Part of a small language model's weights.
Size: 15 layers, width 256, MLP 704 SwiGLU, 11M parameters.
Architecture: LayerNorm before each block, rotary positions, normalized queries and keys.
Training: a variant of Muon for these matrices, 352M tokens.
Each number is 500 + 40 x the weight over its row's rms, rounded and kept within 0 to 999. Layers, rows and columns count from 0. Numbers have three digits each. The size before them is the row's rms in percent of the matrix's.

# layer 2 MLP up, 704x256, rms 0.0832, rows 611-619, columns 0-255
095:535565492569570493492411538437521515501505508521525579561497557540400418487504478470490454487556521513489488535441531574424506501509521592498533457491586505491507538479470491481482516481473496523554471508462521522511461528463504540536487445497521494482459499486511552510591468514477442530486505447511418547490474507506484476518486510511419542506558488512521419520546491494512517577587497506521486420508532453533480523477517469443472446497491579465530578512555518615522546552533462504481440502427495483482496458435457444478591469480529529472476604409436501452513497497462529583499532420474514564468490475518483471485509506482481537549524506511522455548431456443567526520484480469505458437542455550481474482566456523476472505477549491565453515549505506532555463509499490
102:557509445502434507439500476529442505489526536484485503476505464513546484461455534445446496535534444535469491435506529518464523500454416554547480541476472557509489581431480532490503546517508551535507419464481527535530462456515523421549517477522458494471523513449489428489557477495534481519475552514486529465451520516528562448480470469572564467433515535477516509464543548535512504520519588433419536540492583504541460576530506434481513490494435473516438487487464477552415450504508536491512539497503492513476466511500513574486497569471520464474531471482567426499552532492512550485455395530511513541449499501485514452509523549584497526477456447469475586541451464452497569554461444612486553495479506431471493491512498513510536434523557485469466559592523453478421482466535551
097:492419517501526479452471498501525445537520474495635492473449463381452553466498493501590507518496507489527410423488446502546488557550508548498502546487515423506457465484516504454509457494543500481545517608465390454572451450488527502583508466506528522420543472511522519510495426548517489466574520507535525497524474497540527510570511425518462539480512551626523493544491479513542510497545538477531466489534535496478465549488583472479497509467494471525485424471503499448541516491485472426434521502486523472480552505439538564555493484447486492561512533502411483533569488507467436493515497515552500544504532480504515511486567515489495506571500445543487453527438522513538545456470571572476448396539507478465478467533462537528488518496477546496530533508470459528555514473459498
105:456495506457447547405498444479469496493477428463496491449462446553458463526501500466483476467523496503510532492478565518462540579501538533496524484542557533570532517516472500537509527539503485481487506529472507500535425457433516490496515597498501444497421466497528436462529490467461519444544490486486491531535505517514471527466437509550420424485489489548501468464551496590437478491561509519471501624466538515480475509454489459477421455574459468444480527496467527540479402498531490511492526511549508458480428479472525553526504540489503571483543519511568444488545540483482578526525524412550551489574549569512478475589536503490475542433475511481476461498432536506449403554501485518496489507498513568464544577459481495493571530565476516512446455489596450538440535463520518
095:495548474446541479502469596453493468540448480515609452495576484457531453432541430524454481552435450395463516574520531558493523545496470464551494512506525534502464554511381441511459510571459560476574518450454553560481534499538421522472503533462486532525505527470528438469450534484473494485532490547558463501453477547532474479551423590447432553477518490474489521532525516512512555524547465481516546447520522451519481429438482494486492516427440506488470505547516550460523526544510485506468537493419494481533531482525557561554482546458537478486487527536496480495520484501543523528447510526470518519490501526541464439480495452581519508522501578456507544456513491440495484502522442536430487433430560471544517492534472515506463546522469496501520456499424577579518544488496528
089:487505463512549480507498555481449478481462461528466433490536512481506516510518510419469391513565532518553596507470403499491510435504468516508508486506511476540527484548500454510575462452478596497558487488518417473499461510474527448490518528489508528432479471480461559459540541548452546488551522488493506470446441512449493483527561499568522481618502550438542528515457485513504506526497530579507504484468590471549490533554461520504477506536453526525394559509436516521497562550462505505585528490471511544464456483531463513432568506464514476525475497461518451522540452475460531544535465463437521529517534483528556418605506459474521504456508488581481475507501497478485475512489467495508516498557431494560518529548473451535519430521492438542509450466365531435510446470539501
097:545470552494524595453484475496512508451522502458466554459469499427573435462496428555520527502543563529494527478469540514497603508475510445468489445579490579518535451533467496562527525560496508442459516470532499477500471498480493502472479526525497540551393556566567431495447466453541563488539561505533499491435528567477538490495446505469454499533463473571484518489529531543486521487552478531518434490500567446450490500517554489469533510482469450433483468500498497450520472518518475494588568443556494530475505513469468512524550475496485523446482448525527465468451602410432442568502474546520524507509499552567470556481479472503438553501506435536425466430512514487478489525488493475561470564511492476510530573525500469448558488411519494552504486542494565450535509570500458
095:571560452549514481488454572462532512495490497535544507423456465480563498531503458591479460436492471464461496538460565533541491506481491471517537503505527466506499515464526460490430433462498553435552496470549482444518520491522451471551477535441518488498563512460476510513478487537443628511542497540530430460516552490511528573445500489505509588551515456547435526483436522493493482456497449484519479487471599530488518565484452583541471520530547498515457424397407516448523455501497552544470484548530542527494503533527480516513545484479561479529546442491448486577514475518534545493546513495493496544496456475496587435544465474569499481462478478478542483455467471543459513475427495547493529527539507421465411529537506508619521499467542431432507488518504490518553482487520501
088:434482569475503444524475482478511537541452612456499493505570505458537468535522497518531489523487505508444484460569499484473518534521536430451476428440476510507527505464482475467521478397475481574520503478515578531514492462462489502485488510411457504535455499476470543497465474549528502534466461537404454478575445508471499525436561503492486517612427582456463479515471515428462491530548455514451459546450425580473528479504457503557451432494605433532446470500556498549468563502547505503531513461533559454444467501538479440499509476545558505464450479523539540499491539522512544527497537567580482485469462475469542452564524484552468475540562481529526538484537563467475454449562491535524503504489524522510513565493480516506509491454490498607550474442479475503568497479520468
# layer 2 MLP down (transposed), 704x256, rms 0.0778, rows 611-619, columns 0-255
099:575501503500473537491487582449465480527478405449481504521464530453531529472570503442497511495518489535530499480483469520460530550586516455543534516478531450582495467514481456539475531445418465528524453475492434561527457514456559518475562521516509552482501451483493481505515497420456451566506514528455459513535507546539541571557479470458526486470435439504527483505426459539450543528554534531493524485476546471495496481546602490470493444528464469437537478449597510521553600459506439564515442480497524438522482474484516464522500502510505533510540553468437534480489464557543466559469600426563469511469493567565429513503539513470617452506498520449433510476483506459452563501522459526466547502514470579480460509474478522494472466397534533509511494535472490469481467493477481
101:489448543456509525548491515482534482498568466554524466495533527502474501592484512494466441411521510464525504480468499461521482506499439541530543571551500461520446464543543451495537499419473478483471577542518448521517459517471532537487512545516560559521528561480491468559469514515570521514540459404350458509470476478519568520512532481377493501525446499555573396504506429502496505515480457500509531490519480471465479504539500488466524496496485526552508476453502492470514473507454509482517471489478415476581551495493483503471547490506507532495433493510482513521525508442540525516541594547574454578552476540395468519515450440482498453531469550522536553530400503496475429531504498514531446549531423450479520546519498466499536532492543467546549445441519492502573492522539419
104:495521492541421489556468575524509499496494506547502491522552531527449518534545501526515483514595442515416435536484573518508550556445493540528508454544528525501469441520527487513510460452562482517485530435524517510512450498476489493434488505514463462524449550435526474504503472474524521486450441462437543494536553482448445499422580564550517518479503522513488563549516586478536426511472520462513434465526504517535473489486538487517433440470559533433449460525487459507493493539438544566544400498554521549478438481552518563549478505443524490472524465505544506472485427469466598482418523497507470511511482487437555521471432467511516548491538551563527475462539478490545511534577482453535449497534433490529517514419554398514400512508551562507481493488520514504438479501533555
101:484415556517554500552532486513549525536534547496517494484458543498523504531523462524499522557488549482526445472501494520545512449466511458500510516478488458483469502429480518499529514443442508476450524476505494502537508569536524453515453447527545584490556533525506555537496538529451417529486509491495477568468484522454460518545538517477483488568508538494473481501503464513531514500544518475529551351564480468449456508573468546460555551446524494493518443443466494552514535536493492541538468429385447482520549520564488422517459552527549411480480476491508565526506569513472452437492491497530459513492426460512539561485496418541513430522546511525471550449550493503502602539436536510526485528429522443529476465571473464463477490390530526447475472521448543469561470418504519
101:502530445555505499482532486462554478537497552520593528499530445459512480506516525478465525520476515503468532492617476521509550528449463504533536456542481542549444509490549388537452547541497491501528516470476537516529492443524470472468467513450480470558569523479557469474442534558530505474542494511487540484448450545514466506554509553487491504472500443510481480469559530536488570450501473502539569544478526452533516519482475561399503556474572474506434538481473511392528471552472437455474517455513518486564496582516459555578527523493512519520508547542488411405472435472470494573459481444481525445491468456517488514437485438587484504565464501492555511532435480462498458486554405492514487464541461455555528516486502526437477515533483524421443462530458562514481503496423553
093:543505446536481532528514502536495500537462526517478463508498501548490590516452515472435460535429491551462522532513499582530509517466528495498486519525508490488548476554606466510498571493551520421514487568527523488500485499584484451493466474520544556447504525491491428607475467552539522473525482498455455459518504500382515529480501478506514529488553558524494529465451486446522464472434549525529477542509488461456527535545515564531473496526535502610435508493412489498435431497459439483453534433524516515515474525512507465536499571526492497478449501461559407489555531397445481505418459511479546492528492468568542477551528464547528512491497487471500513510461520549571455509561544435485518472435506514461559512414439466496499516491470500467504510544438430484378492516489566
092:459488506553441463450476536504525455485460492493521500559547441561593507467523457473522495529468473521504561466568383546447501522502545500571543540512439450506457506508546437540540533527537482468525486541541459542499557457570542447475480515430485524502564445542422535493446501553474492525526514501507465479568480519441448498450475478472473496532495568490488508551490488566519482508466484501492536523504461484515480488529507499433517555585532486490480448488481479509439443495521533511423450501430396468444524459516559495465458503489549542450502464494490566522597474604429522492430492512623488438462532535485452451494513543432535538581573493431496541506498502486493543545488536539482504491442499501533464518494490510466510587507473483511567514428516449486535499485551492
089:546458474501491469465555502462539538503503504487487424517476469485530539459478486502462464512523519428526530574513488539475517489467514539495467502463466438463532486561463520500460462582567514512483493553573483452476524510468494429470493531523532493414514479461465589545501470481531548492557459412451457574543502563467523536458515516480537480503558542530569477498409525501500477573533417515518536491476517507483437533479464619510393540500464514502489489524475488515564466474437521513538519575544512484474525499527570577491520487551514506432516467447526500549542454587462511477487498508443436620513452514485462491476460476484521528542422459531450528517445471504524469566468463502520543548452526530450512503496534524465509598509457483476402540500443501533401504543500505
092:486477504497495467462456495474424544485531604482459537458467458520537507473547486477463495536506560490434467459528431547456511496602580542436436467499411496513468502497537491536571539479441486524475484458466600503480509490555520557492512471506561536567517476490574441553501506536503507444521444483463519473549397483505574530442552425538465484526554507482438545511473561476470491527535543519566414557445418503443538489420538494492529484513535484519465463500553480516497520482494494538544499509447585550404422504470444473569491533530483490400494514520549492534539547564536505521483564470479514470453499502534535473483503544478536440519522525440493537461489482480494477520557427511515493468442503508501531531485483531514522579475471458470487512538448481483522481572506444
# layer 2 MLP gate, 704x256, rms 0.0834, rows 612-619, columns 0-255
093:463526564484491569449502463544464495465552546500457537525573427520497518502469490510516586461511546545476487508498400486473471489434500519502474519498503473456472484467519527507458474586583510464540492504542575426448499517461518418470534523425522516534506540500510538497478560416415486514478520520480504455510469509503448604484493556484500449448513513500500550471523536448481572421488489493567479458539488576481460474412504506464467519484518510441514477451564520498592501457457433582546548568524524467501501530528528524515535505479502518606500501445469517496490486547526571527485477504522520510486483416513507525500489524485515573460484452465506431553516504499479513408427497415465516470450535467534500470541428538543570549452530525472558489464497549447529515458420525
109:529491534501563478480517479512525504521510490481553451491476437462520497483473527462477519474432520475580536522534475496499497484560476456464503531466472459500600570476459483413471498575439514496514489562523466426444547504505498499579488514487548514512562511512504565487474489507492579530512503549584498535480454498566480501581384415392478477469474458541516445508508508479449549496518504504517493490472463519496507533499487443530571551486481485582518442496525495563494453472553446478452595487502478494492576509454525489546582499531456471543441462530475487551470543515482426449511554544489485504520518513561449504498531471420516433557512494470503496494440513500402500462375535535469530470486499497494506543530475552457564528545443467514556587521485499469589507513456483
102:486497447495461541518509531544436512449512537479440521477515481551539480457390512518473549473453519480492484561522424535505500513478517496553522532528566518557494483600499519575394516590580478473522559512466541497465554454420479481448559488488488517426576488523542525532534515449521548495521501501498543400530497470451534548432499462494523443522493524479498490525447521473508553485455428480467473491526539479463495495476545509509511494508507524511483538542497517424478417420505514537487482548456496521515536534494496577522517531436472579510559472488472533556525507448477494499409524516404477475480552541482494480511495560485525481437503534463500513527507466504537456439594470536409490516536494415474491527445524551493489474573505471556446561542451462496470476584410497
111:461521504538497468478537449517536543522518555457531550530498480462477487536530539504422555528531544535490540504585429450498520528409475515527490445546516496511461556506573418517466551543522525500485531456470523499507526434504556435513514466529536457567570530500560487441494478581542478522493513500512494467480459477486454473547498500511509504514511484509431437445540526513492551434497468492458550513478484431501515560530500591494557506456526453468461514425460467472529450556485384472454473471489531508485483566532542544567519518466528478526448522539490390442430442495511495526477506437561529470517499405482515538518436477526527499563522523501536500571452463571498445508548513491567546516536488477523507527501525500412491519574533473399401517523497501486545526493420540
097:528489461597490523518471479502482454564502573499460482503555514551517536517469473495464465446391513464421453543544493544518496521491502516453505497471544490478473506550551462465469545550516529437491469573531543510522516508528501417529468444518514584487496529507452492567458483543511490478547513522473442457506488539435484464434528485489457514491485539534501455485489494500573456489446547497496521520537493436385524560513470537490469449535538503601448504499461472555455500527490496505400515498567562514518448462586523455526562530558460490458520527522528474502455596503466445469467480609503534551483450487567513456492570506492510493476530448430530495522508556550527514550464517438471476487476562514504516542402420471505451561510495517468467491432516440468450478478484581
088:516479424493503538466503498584425463507465548499488433579449485521441501485439526459526489530527439541517440590503473477493466488512534471459495522467486515463466522531466488545482614469467463503460497514525481535558433555577533516453467544539472417518567529530553535569481524525536395533523471520487548446535514493482553495441497467463527487495540486475523476457550519531466428501499515539478465397502556527497447510457566481548459544502464499490496510492455503459474534560444463510511455460508492460556471417505470520539522497549497488467507511469423512581531493515499517474496599480479480540495532526484558529490544449507486566482421494488576492488468542502506499546519517536424451515455488568556504473529443556553488452564490483471471534576512426604469510569451534
096:549484542536523523427567500436526564569435507526538519486464474478517459500562438489464458473506508503447491609518423471484545474429474591498529484472439534447551529485503491467500466572530453574475498602520464478522597498519505474442560431519478539481546503470463535456503434442576457498523511372495516478454458527539467516494530505457508467497535490538529465494391455501516479501497529469546554508503488425495492492512472546501484477411485456530487484490457449552525495512521491475473523606519579502443521495459499514536492518543532521528442514532502518518515455569522464523510446560525469546460517454499488554549487497457439499553457507502482445539563551431454499534483497464514494480512495481470540445522523498467512517554439439486463500554417508566432533537545504
098:540522426510511514478468493470421534496527526500516531524382427477554510485487479504451484502503588530449524462521506463455519489523573550472421444548478526456492502550487469624513539495442468451499493461507561470465512516646514522553532483534535531553560516497524483492451428460506520469554465481498545447534526478498534477503558451509503498505539458536502505547498597503460518475532553493550439479461438469493473517453537472444528469490496450527524508421495498528528563463472445541547511465476515562479521498513456488553469527569441510459490495522554460577500538566553464556500580481494579526449546508504439476429477478473577487446504477496461508558477478452542532505472443545543492512453500551514458515528493458530461545448506470459447462519430478442506507533496409